Part of a small language model's weights.
Size: 21 layers, 4 heads of 32.
Architecture: biases, untied embeddings.
Training: a variant of Muon for these matrices, 6366 steps.
Each number is 500 + 50 x the weight over its row's rms, rounded and kept within 0 to 999. Layers, rows and columns count from 0. Numbers have three digits each. The size before them is the row's rms in percent of the matrix's.

# down: layer 18 MLP down (transposed), 512x128, rms 0.0363, rows 394-418, columns 0-127
# up: layer 18 MLP up, 512x128, rms 0.139, rows 395-418, columns 0-127
down394 092:501387400490486523628476419580508472476609446516521654517553527521504504502404485472550459389496456479579559537459445509474562452422503404430540483498503573499490520487503556439519535452455496485518541454518437425441509501428516554460479471579488518467511480421517496554483479559548566533456420426480629573479507536548538546525441509472519508474559489521502562542443541478542461477534
up395 099:476521595572505548483559508485518563526535563519538575500463513479504551540461538511476522456482518554472474481451490533594572543422459391493444526388481490497458574424516458478457520497511525574628515435407543498555494517587512646525433511531417518544488458448486568548476471534563462511508432482539461506414422494530548497420418524535515469396418414567510520550524506583542505469512
down395 096:583441586553421385481504408639493419502482557483471546527491487492537471502493456398492432519477600533438522576470454573516469495589515518534434483552446520569531465515524478427516509469481463471420456489409520544489455530521566417477550570434507458463534586478458555475583564550512460501473470520550609485528495560471545456561511509427515412532518501485450495477491511424552474614500
up396 106:500546451629493550470551500538549547589459511569397550523515557429524417438501541546513595483549470452469489551471498582546546549402573493503557357504470485551553514543574483446554514489461482430459489452462432491599464464503565398451564580517521498485419530511531491544473479517546540515540535558597468513504554536480509424479573629496477567494487426457471459489513523486507523495546
down396 103:550499319550485494520483552470501504488461474510478474455475482490543480436488481515511483539559458508372514521459635587598454455525540524505476456428503516530582457434514517519518410467397530548561461368493455512531531575515610453507477462533488543541532524450529619549524536432440594513475561507518495445502505451543476522534536518483603493565486462407542482478449478448556458506485
up397 103:473500484492549503439473463541397568545477425489445468428548481476470466525514452560422522533543396491446513526485433459428552500464559602518515564426439463440494494557548531529391469474452485536437469475517506542544414403434504491460444523522509378572514535443462523466477563486439515434396588556601458524512495448571500463550449447532442487608476525546489524521611471458496474458489
down397 103:460465542489526448540604550444469558483442565498518499467483471533468507488473570490453490462528516508563491573489548416428488447518496558441400495543612490579465515498487562477639510509562574465473435450516432493428496541552466580416526560544499585467548437496514489478470464582439496556572484479403545539499431526528489554487437521451409468512494524482577466444359599458494439514493
up398 100:515448505434493457517501519462541564533515487457454495476571560500481519400556427476521455431556562541471440540502388490509476481468540570488525532532558515598485543519484498480529456449479484439512393448483459496479499489497504504435493476462584526404510423442550494464385488410409549551442455472582499564442417470461486521583606460468507579503524505372565439363508534569515491519473
down398 102:532425497526475532462490448502528506467425377533512599589438566501512545508555411538503494502530523401592532420499560457491539480568533457505403424554464552457498475473581393517512555520540439597492492476510529499553482454519481467428374438473464506458520649559502554505558505532553537511524526485476514479513490559522514497425539488497517409456546513411480540507362511540458530551513
up399 100:550574558513448457508480546500497451499416524465564535557450540480472517506556586443424495529512532556573517544487520549497483525430493463496426575496476366396545551509550506474364513564487481527537523592582516507556495577498476495433500614516519514404503483492499500378537409520523530464521515553455409507527431506469509540434441544509506441411523479437503579559558508495577591548502
down399 101:502501531460449436571522475489451543508457485379560494507459507444434599510538580468541522427598499604518552539405539540427515476476489455505493524488532462511443512498386508436488440539509481429514467553514552457468550577411571562477588486481386488618438410529478499478485554426475547593538514577556543427465475507449529561481575530548458505486442566550492489554532516475446537473477
up400 102:513466528436608532534567439496468557518541534443516528508481564440519563584558537518546508430560443474517512450514524497502482519467462527436598625472476496446416535538473415399606468493495470447565526509496448571503416581488575442486516459532493461546504521505513604445476470563413509423458527481571532492504523548415477446499585527546529513463608508552520519451477540491490431630554
down400 100:472545514516525478494577570601490492507388487439611503504419498499538499482571449447462599474479395512536551522450415541429599460484539527349528487450494484588526559534568527434532513497568491536462532542551477461478547508453407503508410465444472492458515511543451445504478519477430594556410503483498527413518493582534542478432476492528480532443506467436512532516443540489516633529514
up401 103:417488596472475491493474537585512481527457506456539512614464576497455450561390481502469571517493441462372407537494485452436448551429487540444487483508552444510431562547430554589542410448544375482522446514501446503560512506454435513446447520537537495498416524397442548431479471512554448469452512550492514499534477437453504490519499498494584506444517470452490562513459439518557401441581
down401 100:504495554460423464432523528472557465478540527475504562502560480473553552450586488519484381470534536516573460597496496477555550399577434424535532446449484471508516488445508563444422562424522525456498463520484517462467487539508522486534448508462441443566460507491515400483458460479494615475478552458530618397421540594512404572539540519508502447467581607488583494509504424491569459559529
up402 105:453325533480371512517409453609484439455478476514528507528539487464479451605479403552485529500453424425461453604527488454517479567441560496459575486519480446464466516484603413505577480465539455490484496563434460487507475547540495514518407531559500520492545512479527564546455522472452456486453461594525545514585480448518612442530402510548476458538460548491462516479505531496433489452481
down402 100:544528547494597471428546491516562533527518478426579521483528591529542536406557402535425591569512423527549530558521506501495521530443452461499518475446445423494484428502467575463497524453482503501477517474545502478413412412465525566479473518439525591480589474559544475512493578490440530469460559488480622449443582471492555545401591525498408483490489480471457551508356495544472472471515
up403 097:550545394432536572478529395550531503448429561508479543520536501646505473454508465482386452485589537506574520469430505459529486560497528545516510550449588509393500484571453461542491507483478534448446479433532469519502517524480509408486503465478482587472432499530394569567533555484463483576474441500452492437471485540441488395412510562513446423550466505520483524469566476388528524441568
down403 093:473469536491617432491439566549459531498417542506439482437467509393394450452545559531516501422453494524421576608640456474506521461498459456507491512471477532517473459511529543482450560531517539532499456448448537405440384441541584438535447562548579454596533578405539503574514544515566503519530489537454530499500537520466540481526511440503576469523467531472455538494499508490435438458585
up404 098:435389501413476459601441571464521528534547494390560520545457509493456508507486539499460425500596488520465496515565460539483452539440439526464493512445495465486448428458527523564563439438552454528489510601508449414548423499488408508619530530571588516442530449561519427523502449499528443509414531484484437547530517394520407535519412506487556565488535467492463424469523520425503469556566
down404 103:489599499516487509497619537380530630488460575516441474471470554552531465416438516411519513503504541563498462559387538463482484459496473588494567453558474547547487499517572476523522520487537441492444491492432552484428528512536407437491503550476502402427474573505451578487527494516533450528427555528497450527492484676523481545493543512569494516441492545489411471551485455516517495451398
up405 104:436490386508509499480527547513508496450513546535496582441507473520532446575507501516472479482477595557440488492587565514578405517505517563544555536546476546568381525542485537532477500533466508456521473545414477484454460438422515452464463508580401521470406479525579466563575529487574402558495592466558468536495478344541466514421488485533495552590544492510529580482554519576473515501419
down405 108:449438585556428545516492524566492552458537512542461411539434530456399497413532481552438490490470592455534494514537504486496461577493513487431526451543526421462543433492472579541541546564445452498497558550648545491494534566492520537591447541450566524524451469509505495553459506479567458491356474438470502476527535564495539568509433531476342467561488489548518506537457451510408505506425
up406 103:524446582482478580471509463594563494451525497569504527540584556481461465494503435521467421508497473565482552514551556621503579599533485552513529574435475535525448509449486464422531482458376488491484498456449425485487544553499554530563504554520448510423526458478502525481488442479547452547557585501380483512444486466480530469426642526491485601593496484496456388504504457514449580460442
down406 109:503441534611548495521419539456575532499490512436469542503494470462439483464461501528606533506488438535435535505558548432479514553432532541561488500531396486425522512567551454525593559579506418481436475607516486487524606525530504500567502445481465439475575413453470445543527475565420461453485592478405453490477512484492534470534507404470520585540504462459414534432470609516532468584454
up407 100:501547483525494517554513456424486527482544532531488488419460524444479495492529581446452484423497601547449482467518480426547471556483546576590514466428435459446500515495534565464451497506518405545552453521379500541521575424468473560506463566523516575570508530623557535587526508518477567518581416502537433445559389494574522582472557570472479468487421427489502552415507473470594519507453
down407 097:557500516532551562508459566592551440469520491448516430485484523501519392484466473566541483632494481517483506547507531498551453488471492462533412488549475471550428484514458562524519423532494523487496485544616530519403554525526462464510513466498483439542532482421496494504428516484540460582441378404530658539422546497374454556535474463589568594415509441505554478467534492461482477486538
up408 100:510487553498455497437516497585414519541461498513500573541554529485445483512498587504508498485530485519503433514539528478523452490491419581493526470420482557549610556437409550491525547593542414435529429521550415442516517481431549532626490476441467498564552594472524465467556477606660575492540460470472463398544516495407419468501493523514424486504494529449576452476450492434496502499509
down408 100:619535520454511499594490458600520470562543529513485457493515406510500446491537507618540436390389526500504492543528491518466544479455541470528548539538412431511462540532466448557618504567454539526463412516489503489447567469471470454521497480514440590430503458465585440538549453479485497454502547511437519540493503439556456602502474463434430403497512459480515509623539567514436500430578
up409 098:444592606517468443500563444534458518461497475558549418480424558541541533487584532476515432560481531472456470465461665545462521416508533515624517490580502515533516455490461449541481428549527506527485466547570549641508507482533474522464480526447445485452501504555464464613552473430518474486508457419495452557587470482522402461480546548569492505528492553463387482433462516427517529526520
down409 099:591452414521457473507661519598591509490427610516507518535556519511505510463415544469517526482515428388451534488428505420456528501408502547524461583450500470517423539509525501495563477439545509451513512375486474492537444539478479485373524525506572492452436482458558568500462572482565514416555503575438503462511571496481478525493565474420510492510433481589516463518557566544521496495484
up410 103:473515397562493485561511494482477485465481554475531472571542500580426496472394538523564541529548481468546482567507472594481453604442506485607486531558447564565471519439467493536481431510537455574464417509427498512530443550515553453481464412487518511528437563448551485356482455414457599509531518446482531438512469474542552509499527492616506563522389445415523439437527484489584509546509
down410 103:514488420438541540563459511436533396455567472496648478530471544480550495493466476494519600400551488549495479507403510433567573471619537502435510465539441457559521533524504421478487539512517556474437551621482517578452509552484476494525498577492403472483573475575450531559520532478503449403441527497546458550476520495502468492459525434547418516478501616507434457521441519541440433490449
up411 094:504525484542469447525496517544502579491425543535565563537503564589514455565431498577507508523466441549394534453490486566478428430486466572392519531479509439544584505494562426435601495491530387463516493418392445432486473536421616463557574398473536471568451489494520513381493481500527571470537502472444489547455444429579442523527511499493540538506512482592472547483495514456494524513512
down411 089:476514487487467519457512449426528500486474529617448571506564528507486462433449550458509384474447432418487515406472563465493452544525557567387514532508591482502483539422504548570417496549567558544465458566606476519594595452536513560560500515501398496467547482530447576481514506428429476379535461462523502485509542512525559473499458451511563509395485555494585488540487515514548468505417
up412 107:451541464484581506488501591519562470510550575475517596497455475465525535542476575502401573555447526462462433522492499487462579519385495540487502449499544380515494527487464418486524384526497504502493503453418549479542502487532454470458415468485481441452490447499483567485475509419478509500471552495465529487422530394455579484516467571576522462501402577373557441478464601424391478513530
down412 105:492454522446570418528513401501535520492432414445408526457494440473493558547419325486576473516488404489603514460568548524506484537388548468520501397544534451490529474491562555485503460483532509476561560551510440448477424479509541454588465575485576522544557454491502410527544443572525571568553499485497488519474524476481471443585450502535540489471471560506584476547585479454494479535491
up413 099:505577539455512507561427474378415525582551534431408627526469537506529386495495504536463493468537482525444530531536427466548561614490560497527412545501475514465413480466453434444489518434571524422540482492448448507562417425510520522477460536480495521429498513483549512449517467653586429534569533509516504521478478537514491507497487556550494488512555527491527574520616457570547505439535
down413 102:456519522445477510463542476575566433549500488516520542538362461493448451530561547349486536515547504460488417525561424532466552450550399480504490515465541497473521555492604584475609507449490555479491427501500448533424559514474495581542464509440535411499553580460466492453536437417557553500518527459517537563535466445485498611524462498407475455467445572481475455463475560567583502547535
up414 098:532476499524388486541516427489431529567444559494436485485448462428600496474505523502467479501521461514584482499440462498470490545504474422510543502460510509511633513534533501420441449569482539509496452540469521567430521510428448505471535514446518504559523464510604586572531453474523511581483494467515533539403452535437527520398528405507410497405543587608533636519494457505442586503433
down414 094:475524434446474450531445509586468416531479522548516485554497490587475472487520478499523488550510493527554496513407376422489456437488451485506443590430515517497448514512449449529404600460525469524558531567559564418542507562649537485551423524516506450497457477529446380457456559439537493477465521468568586502548541508601483483549511465437533560499450475408487544503569464506578575498432
up415 093:592435427533534519549398483435447535481548443463479441619516558482486613476519562610504503574480449428512523457410584507504461492477557592464442521561454499441477541518494551582458582537547573512445477469475518457526490446468464493408499506454472467592420433512425523506541544437486600544538432463474502506521462473565514444559531562482461517561529381508524472494493498435463488447536
down415 090:496473470428524579433531520519477460482574526591538598614511556506483443487388456439523446501470572472447422376532429493446556540463506461538431500486573531566507537476504428480562474487522481477450544442552501504489490573602574397501413510592546575396460535557476433557551455543535538553534514484512448451535540532474495493514462515473498543482427567466451516580438462459487486431480
up416 098:491578432456468441573488459499536549578464524507520521492546547443535581523535485461489544478548508437416500495467553478457441512556583494514597568498620548538517444461560563504466551575456464544550561482431482429520540433473506594507564505441421505542517515499525571490475504427529462542465497498469475406667479508407500475503437527453502501546435590474553440531466393424459476542453
down416 094:548526442535503493585471536441487534448593532530505493492487516512545512568464489509546474439432529504559409484610423491499553508469478464518409444394493445456468482557496477522448453424482479493418572391478549508528455570520483454533494531493593557489532431496530524603550496558454442490520505425620465593424502497506518436534543568515544449568496502556462583375465489425518540509592
up417 096:501598590463408471472561494548514551568504577411435457443570463529524528495461579457458455525491519423435524490476518513523498544581543424555516485354484529486483515553486474411456509510566472493609502510576455524537416432527508443432487446557514531457512497470458501567542540542577538574524494611517515505507523484613533428491539592556588448501473541479604520506503442430527502497498
down417 090:456436495424469415581524510516511425449466446481539549487516520452523460539413471525526543584521484490484490440501537522483591547486476529515592541543471414525481615518569487554443497500512586503506519492548491463524589444442510456420477420447560470436573452484587454490496483460509427521578411492427365573488503588462479474533494568452609595561470583528482531466480578481472473505474
up418 103:424532507508376501519472482466428653513533542547531417443504420428441509498441450476430569497468498478497499485455472576596452468477492428467459556527473539466424441422475472476507520447393484576503524405554466498441493492499541495447456525473495395550413420495527564495506408567541460569505409504488449567581498494592487496504424485522471507459522447413502498495521589479527479502556
down418 097:550459556548493518573525503580536583436473427485469514506463500514613485407465585531485530540472505465512476520474567455428538465477490553483525374450524565456528547513528512491458502535373514472547423532507476539429527557475581488548560525484421515461462497567401466533474609422420417532433500520531575543522471579529450515575566466479575369490494475529472479552499530452510428440475